{"n_layer": 16, "d_model": 128, "n_head": 4, "n_kv_head": 4, "head_dim": 32, "d_mlp": 320, "vocab_size": 4096, "activation": "swiglu", "norm": "rmsnorm", "norm_place": "pre", "norm_eps": 1e-06, "positions": "rope", "rope_base": 10000.0, "rope_fraction": 1.0, "qk_norm": false, "attn_scale": 0.177, "bias": "none", "tie_embeddings": false, "parallel_block": false, "init": "normal", "init_std_qkv": 0.0206, "init_std_o": 0.0, "init_std_up": 0.0206, "init_std_down": 0.0, "optimizer": "soap_variant", "lr": 0.00636, "beta1": 0.95, "beta2": 0.98, "weight_decay": 0.045, "lr_head": 0.00906, "warmup_steps": 200, "schedule": "wsd", "decay_fraction": 0.828, "decay_shape": "linear", "final_lr_fraction": 0.05, "batch_tokens": 32768, "seq_len": 1024, "doc_mask": true, "train_tokens": 144800000, "steps": 4419, "dataset": "wikipedia_en"}
Each number is 128 + 32 x the weight over the matrix's rms, rounded and kept within 0 to 255. Layers, rows and columns count from 0. Numbers have three digits each.

# k: layer 6 attention key, 128x128, rms 0.147, rows 88-102, columns 0-63
# q: layer 6 attention query, 128x128, rms 0.142, rows 89-102, columns 0-63
# v: layer 6 attention value, 128x128, rms 0.213, rows 64-95, columns 0-63
# o: layer 6 attention output (transposed), 128x128, rms 0.176, rows 64-95, columns 0-63
k88:117187128102135123105045072158153126088088141128151076195126019130241160125077128161150090073097116127206171100136076119126162183123152084198097069122219118109171050135114084080073152116150164
q89:142154183097016077091137172205092040098146100131195094140217219209141114127084032151148052131154179072113226166065152045104207135057124147125085089055130164131177132108074194150127107112060173
k89:144091185110114159109195157129128172140120160097145087112109245079110130123042150131118129140119166052153178115163223175110130123096174188185156030095084048025138159095092092119078101185183144
q90:148121128127098087151134175063139128139135158163134153165133136157157069136154147090114177097144141209075000097076059127103130090166111100139122150114096198044171145223102189126182190162189215
k90:072109011105135077135161123171115111172078080110127121040147081225062183145137013136139183102099095124098048193147102140164150119144110093125134151081078059171210209140115140108166192182089136
q91:061137105145155119081136222093102117083157162158112075197085063084109191097122075180079169102164036092099164068140032090157078107148170067114207183111151118126109158223103112191161118073183158
k91:122100097063088137129123105102145113134162123103149160180164043141143086102151176231133084082096095073130148207160051071160093132137147168000058166123102250130118115184143151126201121121191054
q92:219131140177148136154129118168166102100171056072124162029115123167198077144153087128154220140180076142118053152149162079104093011077095140125107109188180090110112162071064155055141167093017168
k92:175116130115125108151162109145159187135138097110190132123215161144078091101141203131126110036160072103104208132100129095150121079181094120074202134100150063143167148127093167157082197096167134
q93:053119035158165088099147141100112183141148060152149116102131101124068207154139108150186141115062136132163132139110160144137112128117061157210104139059094192175139074065164124068125122132192114
k93:064146108157095176174111072058124113191081165122199083064079187154122085171151104145180127074091175103205170146033235113143144043235180089174106109158146082092150108183110098107146079115118215
q94:145129082218191027155149058127071128123145151154141103059174002138180128201117082051131157198126111038176092128061055135112129115136112161187079099125202170121159103073113129241146064091214184
k94:137090127142170194135078121126132093207177164110147112133253184108080117107136175136070118217190147175213158105103133170178054059176127044201114228120137162128107047160135146108196084076125104
q95:152204064116124156087172164124085158195147097135167074139051138086123054127197114077165171077187059134105077122155167151116143189122117216172150121129184136142096120104077119097149114187120013
k95:136087056144178055186068097128110113124129103113110118163071143168255200177144139076101122144076085110102131217181134110146168138135123150064105125120076074127108121167066210113077137086139085
v64:119108146149137122172157135174160153096143087127087100117131156109141093092148158180149112122087155108121133186068089141144143155180127100155095166108185090100149143109178161074135114138141118
o64:142126149100121118157123087098119104160111104155079112124169115138190099128117178081167145101090145150119129054150162146152125116087115138181122098150086158172141151103140104134104141137127160
v65:145114155147121130072156192125135177148159188154082138158129105142152161170160118147165130110083191083145086163130151149096146156152074171107135156161175140110194079126061104126145177135083141
o65:127131104140106060189133096139101116124112073154149107132133182136134090094128084096100179146115095117118111157134098118156081143129175104108124064106112128124131081103176131130149044055140159
v66:136109164114117152098113120128125130117107148095093109117122100176168108116149123114180136127150109120167136161151144134129152120159132099122105125102162160102150141128153059215172163164146084
o66:089107063091133126147091108084120135101092151147099162169096152104116107131146085139113166130114196121077112176163126172123099151101166219166151112114090152135135118103075115102117127144119165
v67:133135149117099081152109136073119096096110133047117089108145139138136142117147147131169173094150127101118114103136101194094183114120113120078137163157114134136124116132112148119042107093137089
o67:118100116120185126166125108107150168147186140083096078105151100097135127138143077098087126114092120142140101193104142111120134083129152113107148112147152173135140124097140104100166090127083141
v68:119146160146124133158115119146150097126116091170140083173126102118131155148130103115118095153117094149129106162102125102109180119138144130116139123086116195163154085152119136155074065134110166
o68:096154080113104068122123144138088140136125159110070202149130137057117104127168174190139188157126100134188082160170163074154114127148126108130092091151147091112106146137104118107172162117153178
v69:116128146110149116150117171086114148178095112158158158179139086087137106114161124090133098104134159123126133179139128137163190150167096088171148100075150120125095109165116141173106171122151156
o69:151070104105094139136122162152117105108160141159097128110143111103124159120135110155112111137131114135107158151117078133123146093064181119139137096137116108124096150137124112100074094162118172
v70:130098097109143111086097078147088103121093121145171169104154158096173154108114125142124135158131119133168051121078131075075104137144136153074101124185095122134080137158137119101070140148126123
o70:131145108111107150173123179089136181170114176076045064155131119138117070132137151105108138121119162159069163185123106172102163117101100124119142111092134127107154181157090146116186124156153108
v71:155133147139189112134120123106095115172170130118147138148093132103113129140141159093124184170107109113107122101135106147097126143160097134090097087164097095095123105101125173149142131157131124
o71:135116149119095138100152123091120135108123144114145087132132110119168174161114164103088129150125098148089146118059122157122136197195232137137134139136157142164119151073148161120084146171160144
v72:140191169111102101116113091116104151173197103100151142124133092127164130122149147097098117157132162140128144134135081140115062107118152147147167089084128166120131150144055204096069154183094127
o72:166094105129131115170146114119145122131110093127120134120129114142112158144129151055148077121128094175163159109117088112118152126113161187166109172131141054128031154112159062130129150080146122
v73:131142122155132171136110066115130166130102077176109152110124108102151154140127082117129126148164122120080156115137155101084144129176123074117083180124144185096133089086091187129153129072152120
o73:158128091129132062142166184114135142137144090116150112100124097122125133064092080128115161126170167090156142166124130156108061097115157165155153142126175123115114128179122130135061156166147186
v74:148141084148186106112137152081169117145173166116142159124168126147136169202129078117087133121204173163158154110134127150072190112127151129112061168137132130157120119130160150095102129187160116
o74:140139125117109120130113140158133103132132129121146039125131163126122116111126167183133184082117101154123129119111132134140166177143153124144142086134106128130107142135077117161119152130087087
v75:122151122122083143122074186116131121123108165101154162088066144091068211117115150133171108147131105169151147150142169128132242135176135145131134196081099116116078156125089175117118138124126131
o75:129123148100120121066133157127102150085126148123109078113144137138165088154196111051174158122113139131108145140141076121145108126160160109189118107114100121125129114123099123092133110111141118
v76:138077102176129150146084143121140133123148235092170159111126102116122052129097169108127110116172188162132134093143174099151131177096118129149120107166140106117139132097139099150095132157129071
o76:103186147144102157169136134166136133078126120064133130146162122130161177084133127134126121091100070162127062191113141113096052132125145105127075091123112105076160159086079108106140140120131142
v77:098159125127173149114157096084188134127115142106101142124143082115068129117085176084128136113156153063155103142130175149090183118129140165080167169091160170151172137174118157158111151129083167
o77:089059065111080107137045135148160143123059141104127090127133120121156100098139136172129104161125098169200114092121113177075117134103075113154114139132125162117159112130196122120106117154102153
v78:139156148130187117135144180110079126109113160112129136097140114118138137125128145141132117108064132152146110091112167134148101135151143072104172137084150093096086142157075084141105080149085088
o78:151195133163118118134171138154113124179127183165208166077117120122165103181147113169150103124070084115109145111181080188176072119138115187152127135111121138122125147101112172121165107146113150
v79:092111103172131159108119102105162096101127139134130120115147115132101047128163141122090081153083079075090089079124180179097193117146144157138096126120066113085164107123041171114117168150141110
o79:164101110147149093122137145176114114107146123109086091175090127119151159141123084124106134089115143097153163135101110138106075152185117043112104163114126153149107120139133147154118078185136193
v80:102113121126149135132047156184101159129167129170104101141140159167116116142129169129173139090085087157101154110138157132114120133146155213115093165154137115168160106151116142137107147164079131
o80:108133115138099111095133093084103098115113169133132099149146099107102120114129090157088139164144109107162126148084118142169134106096150058176155096085097163089132101158143140194127129177175019
v81:157142127174110113104175110132193148148093146097107077119127132109129149160126098144158138146101137170094165107107107162148085179106168065126179156187113146139136160169074131160072110133167124
o81:087127100159131087115105165102120105086149166140127168161143122123112104128139165108113122105150157106090120142098096137073162106138127133209133129188126118164128100078162127126176114137097102
v82:066115173084077114123109129148133139108151143102124153122143107153127120124152117101089110110142125126136065127083189177059141117161120115127151174126134111195112089109142222096119147087175120
o82:174090141166106140127096155164156115113122103137100102108153129139116126105111083139160105182118149137126153096169116090161134104122154110110117112067205117174158135128084115113113138123084115
v83:146124121139174133087153142134102173091080173099125118089132181141127162117136165116118106146113113105096112110105071120120109167180091121146099147137123161164127078094161137088112134141095181
o83:114150100155142136156126109108080123111139074170173102190146087111113125135116102139112091167139129121115122106084131135130143106088092136139159087172120158157162110169101094116160147141123145
v84:124104141081138138060144121178135114164121099139189149143058153120171079139146111107130159154130149122137095119136107125190159076162170112167150169173122137185096103128150124191121171106093122
o84:145101129120071158116117121149080128058138162102126171083146100148158093135084156077102124134169106068086140148087147130142062138135063154100090098101199133123087093130128137123095156147149128
v85:083149148089147102116141112163099177144110153110221114154188155072168094116159082111146125134154120153119149145133117132113150104096109101117081163185166107104151125121122187073064129152121090
o85:188181121121143106167084145099187104072134103124126129124118140124153115124085167099150141115109118086152121127134130117109133116152128144154170131172168170116093154098175099135118073095158136
v86:164108150066098123101144134140103189099135115115117100145141084128099159167106135080097142145116182146150121114136128106108111073154069114132118166105133129132118073160184100092087100135143046
o86:097064134133091118100113115133140080141145142117123122163103142147166113083119149158152121136142157115154155105105161115069123110109139220119174174101138126066110140159138131106147151106185095
v87:099105144075135144129087149147170161188155140101170126146182108155107168126139143096162118167154191106132107118136131076144059137172158166129146124141091143112136189093117135149110069081160115
o87:089147155156157127158127176142147091105151114135133124148127136197151122108153128152083150087094089098109129119129108126166123138087168129127131160107136092131164176161169166121129173152120132
v88:123148077140112165123144144076129137178135153142157107123102083148094128154134113111125094148127095160116122116153101101088120136118150118087135104201155103073102128119167110155100136096158133
o88:145138131197106130149136121155154132126161079149178147086151171145108099063068141160136180190135188135138076146086120144157137170153123110110134163134092159137118098134099077093100139146133114
v89:183146128130078133099098134156115108174140136166119117101120127161158155072136111134116134106139165121129125082157159100088193123147132160136078182197113152128152152096140136181151113144166134
o89:139107115071179120147207137092147192068108065160162157105144121139182084166159148187129132105129125133145152140123144098165150075146132098124135152118104162118113113128164101090115109172160062
v90:087098167111114146134198135141084153091118131163151150114114108160136148160086148119131168090171072075167117147160132061065164172137180084148122140109146097117140101125091136108170105167143160
o90:092146129163146104139130131171123172099150125113155046138152115111106045127156125097150098147091177145166065114116115157159124133118092115109131143132187083181072162137128188094063125078160135
v91:122107212130106162112106131158112107160150100123160085133152125107142165110141116153125112182105094118172147057064093157153141139149146165116178158099140159121160142074130135124157175078112114
o91:150136093174115204138122106162116166083114089163108083135147163133081173128137119137145100104148152138076130104170143138107152115151087135099171123143147114129141104175150185116166129162158169
v92:120117143146141178149129157128168136114141130166090083111167109042136119111149149143108088150169143136080097094122168120168125109171127137147164089137164119166103168152131189121134135090142138
o92:162106142115098142154106164135121137157134194111121142174112114184127201128135071132135149156125179158163102117148110140156152194126118122094116120143094110084100124069091135122198139199169166
v93:122164128061143074135119119093139177152134125145163145097127170104142120122115128117096139127132103094136150105104118138099150167142137112111119142098118087136075151196130049119127108122090170
o93:103098112086154123108147113126063116131139122103083092135137063119120097064125173171093137068151152133100083119122156141182112118158110172128124120119100158112147109149122136149102115143101160
v94:106152133119141126159101159156102123129076152153147083119093109107147088142088157178093143047180166162107119131121113123158123109087086101122101149160106116080196134090135209122177099121101164
o94:093144132125142174124072158136106153163130156148207132128158148098110109147133118106152158111138129135119157158129061076146150132161141124125125137127084137135135159169174131106045089066130145
v95:138085118142094099101185127076081149126140134167166099207096079081084163031125132092124110103085119178161099129129073112127130113161142109136128126114124091149163124091150122109111150141090065
o95:119151106126100146156130148160126122106074126175097141068189072168152130144186115148127121152072175155128155134139149157115091140097090108134167132135135135078097135080140099177167126096112169
q96:132143136126136143145123137129121137123114132134138130133138128129128128135119118137118124130139151125127131130129116110119143126146133129114138135125120138131147136148108133114119129131128129
k96:123116112115134129129129124124124135119126132113119118122121124123128124117111140110134132131140121142126129139134137128132133119122131118112116133117130117119118124125134121145131121103135135
q97:123121134113114138120123142125135130132127113122137126136132126127127141123135118133122124126119114121111124121136126117122122106119129138138129129122134123133116126128141119123140128112128146
k97:136139141126130126133112124116136116107122142128119145132133119137118130136132148114129137116136133122129124134120126114143151133126128134128124117129137126112125128125130122125134132127120126
q98:135128154134140139121134127140126118127119129129130119126116117125147131132124107136137134146147118107139130140112144119144114122125132113119114135124110139131117126142126125136125133134114120
k98:115129122120122115145135136112119130126115136118132115134136126116120138123130114112130126121131135135137127125118126130111128134121133135136132125159126147122130120121109137134125127121124122
q99:123119133119126126137140129109133130120129139130129117148129128116138138125132108132130125151115126122123124130112130115150126122125128136130137129140131125130128126145118139128104133116128137
k99:134121117121123131134123133136117117129143112134137144129124139123137113124133121132123132122146122117134122110120131120109105144141128142135121118145136118122130119127128124124139119143129130
q100:122148119131112120134127129118121134118135120116122132125138132138140125106130144138148120133112132127134142153138114152131127111112111145142138129122139120131119142133115126129127119111140127
k100:125123121120133130114146136118128135154113127146127123138117125139147124123127119120131125123121138157132133128121143150135142134137137127112123129101116110127121143102130130137135137125155118
q101:119117136137144141126121129135151111125135133117135138123120131126125132118124105121122128145111118116130127112115132107123145137138124113115113112124131143152131131121135136143117129144121125
k101:126131124128115126125139120115103136132118127142126124130123129106125137146132121137124130125128137146133134145121121146124119129126130112132137127138120142129128108121126116123142119118119137
q102:139144123132098141134124111123123138095140118140126147108142140138123129109129133123122116123132143129114113130149129149140125118117136149141138131137127128124148129132117132120132123130119135
k102:129132128115143127121123140127126141164119106112118136139118124126131118161124142115138140109118150136125132119112147128127129130138107120113132132128118116145127122105133126133110126126148139